python train.py --d_model=768 --n_head=12 --lr_head=0.00561 --grad_clip=1.0 --final_lr_fraction=0.1
Each number is 50 + 12 x the weight over its row's rms, rounded and kept within 0 to 99. Layers, rows and columns count from 0. The size before them is the row's rms in percent of the matrix's.

# o: layer 4 attention output (transposed), 768x768, rms 0.068, rows 609-621,672-685,736-749, columns 512-639
# v: layer 4 attention value, 256x768, rms 0.0761, rows 225-237, columns 512-639
o672 099:52 35 43 39 55 48 63 64 60 29 52 40 50 52 56 49 48 45 34 39 42 34 74 64 44 30 36 72 70 43 37 56 31 49 43 47 46 40 38 36 51 35 57 37 62 56 49 42 42 19 66 63 60 48 61 72 53 45 63 46 43 50 42 51 59 37 29 48 65 34 65 62 50 52 52 61 51 54 38 58 49 62 41 45 51 41 70 68 41 52 44 55 33 75 46 44 41 50 60 45 41 57 30 53 55 48 58 73 55 43 46 47 66 62 28 47 53 46 29 56 59 64 57 67 60 49 40 60
o736 092:59 49 62 53 48 36 65 49 61 73 54 56 43 58 62 42 47 59 64 54 32 54 57 46 26 46 48 43 75 46 39 46 58 41 34 58 48 17 54 56 42 56 24 71 52 58 35 56 49 63 53 42 51 42 43 55 47 32 68 46 33 59 45 48 42 37 51 46 60 54 65 60 44 58 32 63 55 48 57 29 50 30 37 52 67 41 47 49 38 37 47 38 56 79 47 55 39 31 40 60 55 47 42 53 40 36 52 44 38 49 49 68 56 38 61 51 37 60 72 43 78 53 42 44 69 52 57 58
v225 094:41 58 65 42 60 61 67 55 59 37 55 55 47 49 56 39 57 61 50 64 60 21 49 45 55 57 65 40 47 46 51 44 25 47 27 52 59 59 47 54 55 47 68 43 51 68 41 36 59 35 56 42 63 48 45 46 35 35 56 66 30 56 50 53 53 48 41 55 56 55 54 50 43 67 28 46 73 40 30 20 49 47 65 43 70 47 43 65 62 43 49 48 56 53 43 45 66 36 59 30 42 75 38 63 54 38 52 53 57 46 36 52 43 50 40 39 57 56 52 46 56 39 30 36 44 50 49 52
o609 082:42 51 53 39 57 57 45 34 57 54 53 49 48 45 37 52 56 70 51 57 53 48 55 49 31 67 40 66 37 45 58 34 48 17 45 49 38 49 42 57 69 60 68 62 37 64 65 46 54 41 52 57 53 34 39 47 54 50 48 44 47 47 57 56 45 50 61 42 56 57 60 38 57 47 49 53 57 58 56 61 71 71 67 46 42 68 40 49 53 28 53 44 59 38 55 63 52 58 67 52 49 54 42 53 69 42 55 47 61 60 47 18 46 64 57 27 45 49 62 48 52 51 33 42 70 38 56 42
o673 105:53 52 45 73 41 38 52 39 33 50 48 58 51 41 43 53 69 43 59 40 65 51 37 58 68 44 62 70 40 47 68 46 73 64 56 42 70 39 54 39 64 58 54 54 44 47 57 33 64 30 50 64 62 47 47 40 57 71 64 77 48 40 69 57 58 63 50 56 45 54 35 65 42 39 35 51 46 48 51 61 46 42 32 46 59 34 60 44 39 52 44 40 57 48 38 65 49 63 62 57 38 31 74 21 46 62 55 52 42 25 28 43 55 51 59 60 43 27 52 44 55 66 37 63 48 42 46 31
o737 093:34 57 60 34 56 62 51 68 56 34 63 47 64 62 54 47 40 52 63 74 29 49 45 57 50 39 70 68 51 41 58 43 51 52 60 47 42 61 26 50 54 46 45 25 38 55 21 43 37 39 42 44 38 57 37 78 40 42 36 38 51 44 51 54 55 59 59 46 47 47 37 59 43 53 57 66 50 41 48 54 55 39 60 63 42 43 59 42 50 44 45 49 50 36 54 55 36 63 26 46 48 53 65 50 54 53 50 58 39 55 35 49 48 55 37 67 53 47 44 62 32 60 46 37 44 49 53 63
v226 089:51 21 51 73 41 47 56 63 29 57 59 57 48 53 43 41 44 48 31 46 57 70 32 60 44 52 69 53 44 57 43 44 41 47 51 64 52 51 41 45 69 62 70 36 45 41 61 67 45 62 51 69 46 41 55 37 31 24 52 52 61 69 48 62 55 68 61 60 31 34 44 70 48 65 39 63 55 52 76 50 39 62 44 60 39 56 48 51 57 34 56 46 60 64 55 65 56 46 39 62 40 59 39 58 59 52 19 49 75 42 48 41 62 37 43 60 68 31 60 43 66 54 42 45 40 41 66 45
o610 082:49 64 71 31 55 34 23 44 61 40 47 67 64 57 57 41 64 37 58 54 60 68 52 18 40 53 35 61 42 86 51 39 65 43 71 53 49 46 41 47 48 44 59 35 40 39 46 55 31 62 43 44 64 44 61 57 50 63 61 52 48 48 56 54 67 70 48 61 39 38 52 58 59 30 71 69 40 60 61 39 36 56 57 52 49 58 32 74 62 48 45 31 42 47 71 63 42 72 34 28 71 37 61 70 42 68 47 51 54 60 58 41 62 63 38 50 69 37 36 53 62 63 36 46 40 51 53 41
o674 105:46 61 45 83 49 57 38 54 54 61 45 66 57 45 52 59 54 47 46 56 42 23 56 48 59 41 68 40 48 61 51 53 47 63 37 33 50 58 64 54 62 44 48 48 55 35 63 54 44 41 37 55 56 63 46 57 45 53 47 39 57 66 47 44 49 39 57 36 50 46 27 43 72 47 53 43 53 46 73 72 48 47 48 47 44 37 64 22 31 41 61 50 73 55 54 47 47 32 27 57 23 49 47 66 43 71 41 42 52 44 55 56 47 44 57 30 60 66 65 53 60 65 51 34 64 58 62 41
o738 095:39 51 29 84 48 62 55 41 37 27 41 71 39 41 64 57 61 47 45 35 46 66 39 71 70 54 53 56 56 52 56 58 34 43 63 30 49 40 55 51 47 39 28 57 52 62 28 44 44 67 59 52 68 46 45 37 42 65 62 57 56 50 45 69 41 71 56 59 41 59 37 56 54 53 44 27 50 29 23 37 44 40 41 35 60 19 65 63 47 59 48 63 55 52 41 37 50 50 54 46 48 23 44 43 42 59 83 41 47 51 65 69 40 44 38 45 29 67 56 46 24 51 58 60 37 54 38 45
v227 093:52 43 36 56 50 52 25 47 50 54 65 42 24 49 44 71 61 36 53 37 46 57 43 64 50 43 48 65 52 45 68 45 49 24 42 43 65 49 37 50 54 54 58 46 37 67 25 48 51 45 36 55 65 38 25 43 40 51 51 45 77 49 71 29 44 56 63 66 55 63 71 52 58 44 36 60 62 21 59 36 58 50 51 42 75 51 52 29 47 47 24 36 43 43 55 35 50 56 53 64 68 43 54 65 49 63 68 42 55 38 75 59 54 26 50 74 24 26 56 53 49 46 29 59 60 52 51 58
o611 088:63 40 50 51 33 53 54 58 55 44 61 52 45 46 46 52 41 54 47 45 54 45 61 71 38 48 41 61 33 61 56 29 51 58 48 41 68 40 49 47 61 68 69 27 40 37 37 40 65 45 44 67 45 71 43 52 58 54 37 60 52 45 57 19 53 48 31 59 41 50 57 70 61 65 59 40 51 46 49 36 44 64 63 43 58 79 69 56 48 43 51 40 54 64 52 43 36 65 49 56 65 50 36 55 77 46 54 61 48 63 28 49 37 56 37 55 38 48 44 51 61 48 55 53 34 40 60 62
o675 107:26 66 43 49 58 40 43 43 43 53 53 50 63 40 42 36 62 68 56 52 64 33 39 48 51 48 36 60 49 31 52 25 48 44 50 53 48 65 39 74 50 33 33 38 55 40 60 61 43 50 49 52 57 50 58 53 42 44 53 48 43 64 20 63 36 46 65 33 54 66 66 62 51 47 40 42 46 50 44 47 36 41 39 56 50 36 44 37 64 44 42 56 22 46 40 28 37 53 38 45 59 58 38 23 57 54 45 36 41 45 64 37 47 63 45 53 26 41 61 50 54 45 53 50 45 43 60 38
o739 095:50 52 44 61 42 50 47 70 69 47 64 60 61 65 63 52 66 44 53 39 50 42 57 33 54 59 45 30 54 59 38 47 63 57 39 59 54 48 62 40 22 53 28 55 64 62 52 43 57 48 56 17 32 53 40 55 51 32 63 45 49 45 60 42 46 36 55 47 67 54 49 34 52 31 52 43 33 48 67 74 64 37 47 50 58 57 62 29 31 56 48 64 67 42 40 48 40 41 57 48 22 58 63 68 41 40 25 56 55 16 48 64 55 44 66 51 44 44 52 44 38 48 54 50 53 33 54 63
v228 094:44 41 75 48 73 58 53 43 50 62 37 54 39 54 38 46 36 26 59 55 44 47 60 28 54 55 49 33 59 37 51 48 36 64 70 37 64 38 24 53 61 55 57 77 48 53 37 76 64 25 43 33 34 42 56 65 51 42 45 47 54 59 38 65 48 49 51 43 39 44 49 38 50 45 68 61 54 50 67 40 45 53 42 37 48 68 64 34 61 66 52 44 59 56 62 55 38 49 60 47 51 49 37 51 44 52 53 62 49 56 28 43 54 54 55 63 44 45 48 44 31 77 31 43 49 53 49 44
o612 088:51 53 35 68 40 49 55 53 56 78 43 37 62 38 48 56 43 32 59 62 63 45 48 31 73 41 68 36 52 38 44 73 56 59 66 22 63 41 51 40 54 57 47 49 46 57 40 37 33 50 84 76 46 33 49 66 47 52 56 38 65 51 49 61 53 26 59 44 50 49 49 54 57 48 53 51 33 54 45 56 53 54 54 56 42 55 63 51 46 52 29 56 47 25 41 36 48 46 44 32 74 30 76 77 55 68 57 55 49 51 64 40 38 53 35 49 38 70 52 54 45 78 47 27 58 37 68 60
o676 101:48 50 44 34 57 54 32 52 72 44 62 56 60 52 40 47 39 54 38 67 40 44 40 49 74 32 54 62 45 46 65 50 39 45 54 73 47 47 53 46 36 42 49 42 23 48 53 48 38 34 35 33 51 42 60 53 48 39 50 40 51 40 38 70 42 78 52 43 55 59 58 55 69 86 54 47 47 67 48 41 46 47 65 65 27 42 55 39 50 77 71 29 74 46 63 53 44 49 61 52 58 58 45 50 50 82 48 47 64 54 43 45 49 48 41 61 54 52 50 35 63 54 71 69 74 56 41 61
o740 097:24 46 39 61 49 46 51 45 45 29 57 39 27 51 53 55 63 60 54 46 35 40 40 70 31 38 20 47 64 45 57 51 63 57 54 39 59 52 44 44 58 57 59 35 51 35 50 56 60 48 41 65 55 45 47 41 56 50 51 58 48 47 74 39 51 45 51 72 41 71 66 37 56 38 60 56 65 30 35 55 55 49 49 37 52 57 50 53 43 49 34 74 54 40 30 92 47 61 38 46 46 69 49 53 61 63 54 54 61 46 46 48 58 62 44 67 50 49 46 48 70 32 25 68 35 54 69 63
v229 098:51 56 61 51 40 61 34 49 45 46 56 36 46 68 47 60 44 69 40 20 51 44 48 61 58 46 56 60 43 40 36 51 40 36 42 55 40 60 45 39 47 66 71 34 45 68 70 35 54 34 45 44 61 46 43 49 33 59 68 51 58 54 55 46 75 69 54 60 49 65 59 50 33 50 43 56 55 68 43 57 44 61 57 56 62 52 50 59 52 48 36 45 62 63 35 45 39 52 61 51 57 57 44 56 68 42 20 49 51 40 72 47 24 56 62 45 45 43 58 41 47 31 49 43 37 49 29 54
o613 091:67 50 51 94 49 62 60 54 55 45 37 65 41 49 48 49 45 44 56 41 51 43 59 53 32 64 47 56 36 43 54 52 65 11 55 38 39 37 50 50 40 35 48 39 60 47 63 38 66 60 74 55 60 56 47 56 37 64 58 22 56 58 74 46 45 53 44 55 38 51 50 43 38 54 38 76 60 41 44 49 60 51 49 41 47 21 69 33 28 49 59 36 66 36 49 56 44 40 60 55 55 37 67 66 40 48 36 29 67 39 64 39 40 43 57 59 42 53 35 46 58 60 45 38 30 56 23 36
o677 103:41 38 55 48 47 37 54 39 33 60 48 56 59 49 70 34 73 67 62 42 49 34 59 30 52 68 54 37 57 54 46 34 47 42 68 45 55 39 18 59 58 50 64 79 47 45 39 55 33 47 57 21 53 59 42 55 59 30 61 44 42 29 62 57 50 47 50 37 86 65 39 42 73 51 40 50 56 52 47 68 62 61 59 36 53 53 45 42 49 35 68 58 48 65 62 36 67 79 60 57 73 41 46 28 56 59 32 52 48 67 60 56 59 55 53 57 54 39 51 35 34 39 45 41 69 58 68 42
o741 097:26 59 53 31 35 30 36 37 62 42 55 46 46 39 57 66 72 48 58 67 70 55 54 43 49 42 40 44 49 68 67 47 56 59 49 57 51 35 41 47 38 31 32 61 28 51 42 49 52 61 52 54 40 44 67 33 52 31 46 48 50 45 31 47 48 27 73 58 36 50 47 41 40 53 57 34 34 28 67 60 46 62 63 43 40 62 62 61 54 59 29 60 45 45 49 54 46 54 51 53 45 51 68 39 39 44 56 42 51 56 38 53 48 61 28 74 43 49 46 75 61 61 54 56 50 52 68 46
v230 091:44 43 47 60 48 39 47 36 67 53 41 33 41 53 64 42 52 47 63 59 67 76 47 09 44 51 47 61 47 54 56 62 57 60 40 54 55 47 35 61 68 39 72 42 33 45 45 44 18 39 40 68 66 60 59 36 63 55 60 53 65 62 73 64 85 34 51 45 28 56 54 59 60 39 50 49 59 46 46 33 47 38 37 53 59 31 36 14 49 45 45 61 60 55 53 35 44 43 41 63 35 45 75 66 44 57 50 35 40 51 54 50 47 34 40 44 40 43 57 56 35 35 29 54 42 40 51 77
o614 084:44 40 40 58 60 49 60 62 49 54 52 62 47 51 54 47 40 53 43 34 52 52 54 41 59 65 39 27 52 52 64 57 51 55 47 61 51 32 42 55 58 46 51 24 45 37 49 43 52 61 59 44 46 41 31 34 35 50 57 40 66 57 57 45 36 65 42 53 58 72 66 49 43 53 38 66 63 59 59 49 45 62 38 68 45 53 50 45 45 48 30 53 55 48 49 65 62 72 63 64 48 18 57 52 51 39 51 37 47 53 52 47 44 36 45 65 47 64 63 47 53 57 33 63 41 50 69 71
o678 106:65 54 46 54 71 36 53 23 58 49 50 34 62 50 34 50 57 55 55 56 63 59 52 61 56 44 50 48 49 29 58 31 55 36 46 40 49 48 49 50 34 62 52 29 60 56 55 60 49 51 55 52 50 47 54 34 53 37 45 49 35 42 47 38 44 63 48 45 42 46 41 61 25 57 43 39 64 58 62 46 45 39 38 78 59 38 65 41 42 47 48 40 63 49 30 54 42 73 58 68 54 34 45 37 37 35 43 55 54 10 51 47 61 51 45 45 55 49 60 42 59 53 48 47 39 50 54 42
o742 093:42 40 62 80 47 39 69 47 46 50 42 69 33 38 72 49 54 56 49 71 32 43 36 38 40 40 63 41 72 33 21 54 44 56 46 50 36 32 59 61 64 55 61 69 51 62 54 62 50 52 60 33 61 40 35 69 35 56 51 45 40 56 37 29 52 36 34 51 42 68 51 46 36 41 50 60 42 43 31 53 44 59 55 36 47 69 59 68 53 74 55 48 66 61 56 50 38 49 35 39 64 49 46 51 64 72 61 31 37 55 62 72 56 56 63 47 43 53 42 49 41 44 51 21 45 58 38 47
v231 094:50 64 56 30 54 53 55 31 42 50 49 53 51 42 45 47 55 69 55 48 42 50 69 49 62 43 44 58 56 62 18 51 75 52 67 38 38 78 44 57 57 56 47 43 56 41 36 44 76 38 42 58 54 41 28 58 62 52 41 65 54 41 31 35 30 35 39 43 52 38 43 48 46 56 49 57 55 40 43 48 50 28 52 44 75 41 42 59 53 67 59 60 49 56 63 53 48 59 65 41 54 43 61 38 66 29 45 27 34 46 41 43 39 32 48 54 35 72 39 56 60 54 50 56 37 31 47 69
o615 085:48 51 48 11 65 44 45 31 39 36 35 68 37 32 33 28 54 76 45 42 36 30 34 70 88 58 44 74 35 62 38 45 53 45 53 41 58 51 45 56 46 54 39 39 50 69 56 64 46 51 45 57 57 45 53 51 46 47 30 41 62 59 47 53 48 66 61 54 58 50 62 58 42 36 57 40 39 51 44 73 48 61 41 62 60 44 65 29 40 41 49 38 62 61 42 50 56 55 51 47 39 85 60 42 42 75 57 45 54 62 39 17 61 37 55 61 43 38 50 53 54 48 31 63 49 52 55 45
o679 108:29 52 59 40 61 61 65 43 45 65 64 49 64 45 52 44 44 39 41 33 42 49 51 57 45 64 40 69 55 53 80 58 57 56 49 42 42 51 41 48 48 56 32 40 82 46 52 67 38 67 51 65 63 27 43 39 45 21 45 33 33 52 63 48 58 60 51 20 38 46 51 55 67 54 55 58 60 56 59 62 65 48 60 51 50 36 40 46 68 38 59 61 35 37 49 47 54 38 41 57 43 57 50 39 44 38 32 52 46 29 48 60 46 51 48 53 46 47 58 36 39 56 41 36 53 34 36 81
o743 100:49 57 50 49 43 51 34 81 40 52 50 39 58 37 63 50 45 41 57 46 55 61 48 34 55 46 60 43 33 49 56 45 49 60 23 54 69 50 52 55 57 29 39 58 16 49 60 35 55 57 33 38 46 69 67 46 62 60 53 54 59 59 43 64 44 59 49 68 66 52 42 79 40 58 35 23 47 27 41 46 42 52 57 62 34 67 26 57 32 68 42 45 70 36 48 40 57 66 35 50 40 39 33 53 40 51 66 46 70 36 70 80 54 53 61 45 69 26 62 25 40 57 57 42 59 71 63 51
v232 089:54 50 60 60 51 65 52 67 36 06 40 60 61 32 55 28 64 62 47 52 44 46 31 65 66 19 47 49 49 53 46 46 57 52 55 35 39 25 44 49 39 54 77 53 31 46 60 46 38 59 55 62 61 42 37 64 46 69 52 63 67 41 53 38 44 49 44 52 32 46 36 50 60 42 56 27 58 73 69 48 53 65 60 54 36 71 33 39 44 35 46 42 47 53 66 60 57 58 48 48 49 28 28 46 59 55 72 44 44 53 40 58 69 63 45 64 62 41 34 42 47 45 55 65 60 43 47 55
o616 082:34 48 60 61 30 34 51 50 53 51 30 32 42 48 46 40 42 34 53 40 52 39 47 62 50 36 44 72 55 36 61 43 15 69 43 31 68 41 70 64 46 44 51 52 50 40 55 44 60 45 57 60 65 49 28 38 47 62 58 50 62 49 58 39 38 71 41 33 48 33 61 53 51 56 50 33 40 46 40 51 57 41 47 53 45 61 59 63 61 61 54 49 56 58 49 38 68 59 66 27 71 29 45 44 49 78 47 28 40 45 65 56 34 49 49 41 55 36 60 61 46 40 51 43 41 37 42 52
o680 109:53 56 68 49 45 44 66 46 41 68 51 52 48 43 46 41 33 23 36 50 57 48 61 45 35 53 57 52 58 48 59 48 52 35 54 35 49 61 67 39 50 73 49 45 45 45 33 62 51 62 34 56 44 55 44 40 54 36 65 54 35 43 46 35 67 61 63 40 53 47 54 56 79 58 57 66 53 58 44 51 37 71 36 45 39 40 51 41 42 52 55 32 40 48 67 57 47 59 42 45 65 58 49 46 54 72 34 53 84 50 45 51 45 51 37 60 36 39 59 64 35 49 48 40 59 52 50 35
o744 093:34 49 51 55 36 39 52 50 68 50 41 46 54 72 47 75 61 66 54 61 52 64 47 56 62 40 44 73 39 51 32 62 54 51 42 66 46 76 37 52 59 42 46 48 44 74 64 68 42 79 75 73 46 43 63 64 62 72 54 54 48 49 67 54 50 40 48 29 66 72 52 39 40 30 46 52 42 44 47 38 45 55 49 57 44 46 34 55 36 38 50 52 51 57 59 35 51 55 62 40 45 48 80 56 31 46 64 55 50 66 81 54 65 32 47 33 51 48 45 29 53 52 31 54 40 63 66 49
v233 093:55 46 78 59 62 53 66 49 54 52 24 46 60 47 48 43 54 49 44 54 36 58 27 57 48 75 40 51 58 41 44 60 69 52 61 60 49 61 49 59 51 45 22 48 54 29 54 56 39 49 53 71 53 47 51 40 57 61 59 45 43 48 45 52 45 56 47 28 63 53 57 45 53 48 42 33 61 54 61 45 75 57 34 69 53 53 52 72 31 43 44 40 57 69 32 40 49 61 56 27 55 38 28 60 61 60 59 42 28 48 76 45 59 27 55 61 46 58 53 40 40 56 43 42 54 52 47 58
o617 088:43 64 37 26 43 58 33 76 48 56 55 50 39 34 49 55 53 44 49 65 50 54 61 22 40 61 67 49 53 75 81 82 53 70 40 73 39 54 45 49 34 52 25 71 61 51 61 53 39 43 53 55 54 48 51 47 50 58 72 67 51 59 50 65 34 48 48 56 46 29 59 76 58 30 49 53 46 58 64 56 33 67 50 54 58 56 50 56 48 27 44 57 54 60 53 56 41 60 48 39 42 49 47 49 39 63 57 56 47 44 34 51 61 64 65 46 24 75 38 70 53 49 43 41 68 70 67 67
o681 109:62 50 36 43 45 34 65 69 57 40 42 68 27 68 48 74 27 32 52 31 56 43 48 54 70 44 35 59 51 51 43 51 55 55 67 69 46 35 51 49 47 49 72 72 48 36 21 45 47 35 57 46 57 41 37 46 65 40 40 45 36 43 58 30 49 50 69 71 70 54 33 54 47 62 42 38 47 43 46 47 35 50 35 44 53 45 58 48 41 64 53 47 73 52 56 53 64 47 38 38 52 39 28 60 34 40 55 62 75 22 64 52 43 49 62 49 40 53 45 50 64 34 73 45 52 48 46 47
o745 094:41 39 55 68 54 61 44 53 41 49 74 66 33 43 70 42 40 68 45 58 47 59 56 51 42 73 59 40 41 41 44 41 50 62 37 50 58 38 42 47 41 55 63 41 51 70 58 44 56 59 58 43 31 42 62 48 45 31 49 53 67 40 21 48 51 60 29 47 52 62 50 43 56 59 51 59 84 60 43 44 59 76 74 66 56 58 56 57 60 40 65 52 60 39 48 42 40 42 62 40 51 28 63 60 73 43 51 53 52 40 28 41 55 36 45 38 47 65 38 53 55 29 52 48 25 33 68 57
v234 091:63 36 53 48 77 34 32 29 62 54 39 39 64 43 46 40 53 51 44 50 54 19 53 49 63 49 66 34 51 42 53 45 64 36 62 39 65 45 59 44 39 65 55 28 50 38 44 62 61 55 46 63 56 28 35 34 36 51 76 57 44 50 52 47 35 68 45 39 61 45 51 59 41 50 42 35 50 55 59 62 44 47 38 27 53 30 48 55 58 52 40 82 61 51 52 43 50 56 40 52 59 42 43 48 54 53 84 47 81 30 23 57 56 38 42 55 48 65 38 50 39 39 43 60 58 73 71 35
o618 084:67 44 45 61 36 46 48 70 63 48 48 54 49 30 41 63 22 42 31 28 61 51 37 64 61 55 28 67 19 65 50 57 50 42 61 27 52 48 55 59 68 56 55 46 56 43 63 48 63 57 57 51 48 65 64 63 42 56 51 51 47 42 61 60 59 54 54 30 49 73 29 41 50 33 33 38 43 32 80 39 66 65 49 45 58 41 52 39 48 48 54 43 49 58 60 62 32 65 73 53 48 29 33 26 57 18 83 40 43 48 55 42 91 32 57 44 39 54 37 52 58 58 59 46 40 67 68 71
o682 107:48 37 57 40 37 47 34 55 68 57 46 44 25 48 45 42 39 49 41 39 50 56 56 29 48 63 56 54 53 30 37 50 45 36 31 40 52 45 60 54 63 47 21 60 48 49 65 38 36 38 65 41 44 42 56 92 79 61 57 72 44 61 50 61 71 51 58 43 51 57 57 32 45 48 64 56 67 58 47 54 42 43 55 44 57 65 26 29 63 39 55 41 46 54 42 37 55 70 43 39 42 63 48 61 35 54 41 31 47 66 36 52 44 33 38 59 61 62 51 35 47 53 62 26 53 45 52 50
o746 098:30 50 57 67 52 52 84 64 49 64 50 59 64 51 55 42 53 61 36 76 77 57 69 38 56 48 56 44 60 46 23 40 47 56 54 52 40 54 32 38 43 66 61 52 54 50 43 50 54 38 55 45 44 52 57 32 50 61 51 54 54 50 45 30 56 44 53 60 78 48 53 55 61 56 59 64 31 70 32 83 46 77 55 53 55 59 57 69 21 73 27 50 46 64 32 63 59 61 52 50 35 51 54 67 66 42 48 57 51 38 35 41 71 65 65 40 47 67 54 47 42 58 47 69 50 20 41 42
v235 095:60 65 44 41 45 52 67 75 57 45 39 65 42 59 49 44 52 43 52 51 65 39 54 55 60 65 48 56 53 63 66 31 37 32 62 60 59 46 61 74 55 53 46 29 32 51 48 30 48 49 55 50 45 48 69 49 55 56 47 46 75 41 13 54 39 44 57 55 62 50 61 66 64 52 47 44 33 47 53 36 69 52 53 76 21 33 52 39 52 36 59 49 43 55 58 47 58 27 51 58 55 53 54 32 35 32 33 36 36 54 59 56 51 56 51 50 43 42 59 51 32 05 39 53 36 41 68 46
o619 082:68 57 31 42 55 64 45 52 38 56 47 33 38 50 55 59 26 44 49 57 44 43 42 73 61 55 44 59 47 62 47 48 63 50 62 63 45 43 36 67 54 43 62 38 66 39 63 50 49 48 41 70 51 46 57 60 50 52 51 55 38 49 51 53 47 26 57 46 61 68 51 36 40 57 55 50 54 56 56 57 50 65 54 45 50 45 71 42 49 33 38 53 67 48 66 48 40 74 47 50 35 51 60 51 55 52 58 57 42 54 73 44 58 30 84 44 52 53 49 64 48 48 68 29 42 59 50 18
o683 109:56 55 30 47 36 40 55 36 57 47 37 67 71 55 35 32 44 49 45 44 36 73 50 44 58 39 46 60 34 45 59 72 45 27 49 57 49 46 46 47 21 59 47 41 53 57 46 50 37 46 69 46 45 43 31 62 60 59 59 43 46 70 45 23 57 54 46 40 24 46 45 50 63 35 60 58 50 50 54 58 49 43 46 60 59 45 54 45 45 41 38 38 56 67 32 63 41 61 52 24 37 37 61 49 41 17 41 44 61 52 64 65 42 44 55 51 59 48 61 41 60 38 46 56 48 34 68 43
o747 097:53 39 50 61 60 27 53 52 58 56 61 61 61 46 64 38 58 31 48 56 47 52 54 49 64 48 50 60 38 51 45 55 54 46 55 46 58 54 48 46 72 64 61 57 42 31 60 58 51 63 34 42 43 68 71 25 34 46 39 61 50 68 48 46 42 42 45 52 63 50 61 43 62 56 32 49 58 37 32 59 54 60 64 26 75 75 50 44 49 55 48 49 38 37 60 34 69 55 48 46 35 33 51 63 66 60 28 67 36 50 29 53 41 57 39 48 45 35 48 61 48 80 49 37 41 48 31 34
v236 092:57 47 63 74 40 51 78 60 33 52 29 47 32 52 56 45 54 56 43 54 32 41 62 62 39 55 42 39 55 60 45 42 44 23 46 47 56 37 64 33 30 52 45 54 48 56 84 45 37 46 55 71 63 51 55 39 43 63 48 36 48 50 57 57 64 45 71 41 29 43 43 68 51 40 63 29 51 46 56 68 63 44 59 74 61 50 26 48 35 34 49 47 53 55 53 48 46 58 39 53 49 57 48 71 42 65 64 46 55 50 57 59 30 46 65 31 48 45 55 35 51 49 53 46 41 29 79 47
o620 084:67 35 46 51 62 35 36 39 47 59 47 45 34 56 59 41 33 56 57 48 43 59 52 63 63 65 47 48 45 63 34 41 56 59 61 45 60 57 62 66 51 58 50 26 54 46 48 55 67 53 52 51 58 49 49 52 45 56 54 49 43 33 47 46 68 40 46 58 55 58 57 59 48 44 39 50 38 50 30 53 32 51 34 50 54 67 62 40 37 74 56 49 68 68 46 36 59 55 66 52 44 20 44 48 55 49 57 57 67 44 59 51 39 53 46 63 55 50 66 43 29 45 48 49 42 28 39 26
o684 110:67 54 41 47 52 34 29 48 49 43 60 46 57 48 54 39 42 33 34 73 52 67 43 59 63 52 55 46 50 44 67 72 53 35 43 38 39 51 39 49 48 37 65 51 43 83 58 57 53 49 41 52 54 72 63 30 39 70 43 49 55 45 48 55 29 56 71 45 45 76 43 44 65 57 52 50 39 51 39 37 45 67 46 48 49 32 63 50 47 42 52 58 62 53 66 49 60 49 56 49 56 37 61 39 65 78 68 59 44 44 34 45 71 57 55 50 46 40 34 51 64 35 38 39 34 40 57 53
o748 091:23 54 33 57 60 32 54 63 72 43 57 42 69 43 62 57 48 52 52 50 46 42 50 53 48 24 47 52 53 63 50 34 39 65 35 68 26 58 52 66 58 43 64 25 38 37 53 64 41 52 50 71 59 49 47 43 48 35 59 47 49 38 51 55 50 41 51 53 49 44 55 48 53 50 48 60 41 45 53 33 69 54 54 65 60 56 64 64 67 54 54 44 49 71 34 52 66 42 74 63 42 63 47 55 48 17 31 38 47 45 50 64 40 58 44 49 44 60 47 43 50 46 59 47 32 63 43 67
v237 094:43 44 55 55 60 70 52 79 36 44 39 50 22 53 22 39 33 44 59 74 44 38 33 15 60 63 57 63 74 48 40 27 47 26 59 19 33 58 56 42 55 51 74 72 47 46 49 43 28 53 58 36 73 51 57 46 57 35 44 42 56 43 47 53 45 69 38 48 51 51 60 82 31 35 73 55 60 54 74 61 62 31 49 48 49 50 31 59 38 47 59 79 45 59 47 51 18 53 49 46 50 69 56 37 44 56 67 63 65 73 31 48 39 38 50 62 64 46 22 27 41 49 62 46 51 43 69 46
o621 080:40 45 48 43 32 49 56 50 29 44 75 65 48 27 25 37 51 60 38 58 43 36 42 46 40 75 57 40 59 45 55 52 35 51 43 67 78 38 56 43 54 72 47 45 38 66 61 55 54 38 40 24 51 38 51 28 59 56 57 51 67 39 34 40 61 40 42 61 56 44 53 61 41 45 59 41 71 53 46 34 59 32 49 61 38 66 34 42 27 43 61 61 52 51 46 48 46 64 42 32 45 67 52 49 34 47 41 64 53 41 62 40 71 53 47 53 58 49 53 45 56 46 23 57 36 39 62 45
o685 109:47 42 10 29 59 39 61 55 69 41 45 71 65 42 59 65 48 57 52 32 52 45 61 42 37 32 51 36 68 42 40 38 57 43 49 30 44 72 40 51 49 50 46 76 58 50 43 60 66 54 69 33 31 48 56 59 36 36 57 32 46 36 54 47 51 63 43 39 19 45 55 49 58 40 56 40 55 37 45 36 44 72 36 54 58 59 62 60 27 40 64 62 58 47 72 38 69 43 55 51 37 47 42 60 49 50 65 48 59 45 34 69 66 31 52 51 66 69 46 39 64 53 52 37 41 53 60 67
o749 096:44 51 49 38 33 42 35 40 53 52 56 31 37 65 65 52 35 45 56 54 62 60 51 43 50 34 65 80 34 64 52 66 47 62 40 35 62 37 34 40 60 40 73 64 58 48 45 57 43 60 46 72 40 54 65 52 32 38 53 56 45 65 49 62 44 46 54 49 74 57 50 37 61 32 45 41 42 55 34 45 69 54 70 56 57 72 54 30 48 65 47 26 61 39 33 55 60 51 56 31 48 40 54 70 55 58 42 48 50 58 50 53 52 58 47 55 36 79 69 34 53 44 63 65 53 62 68 50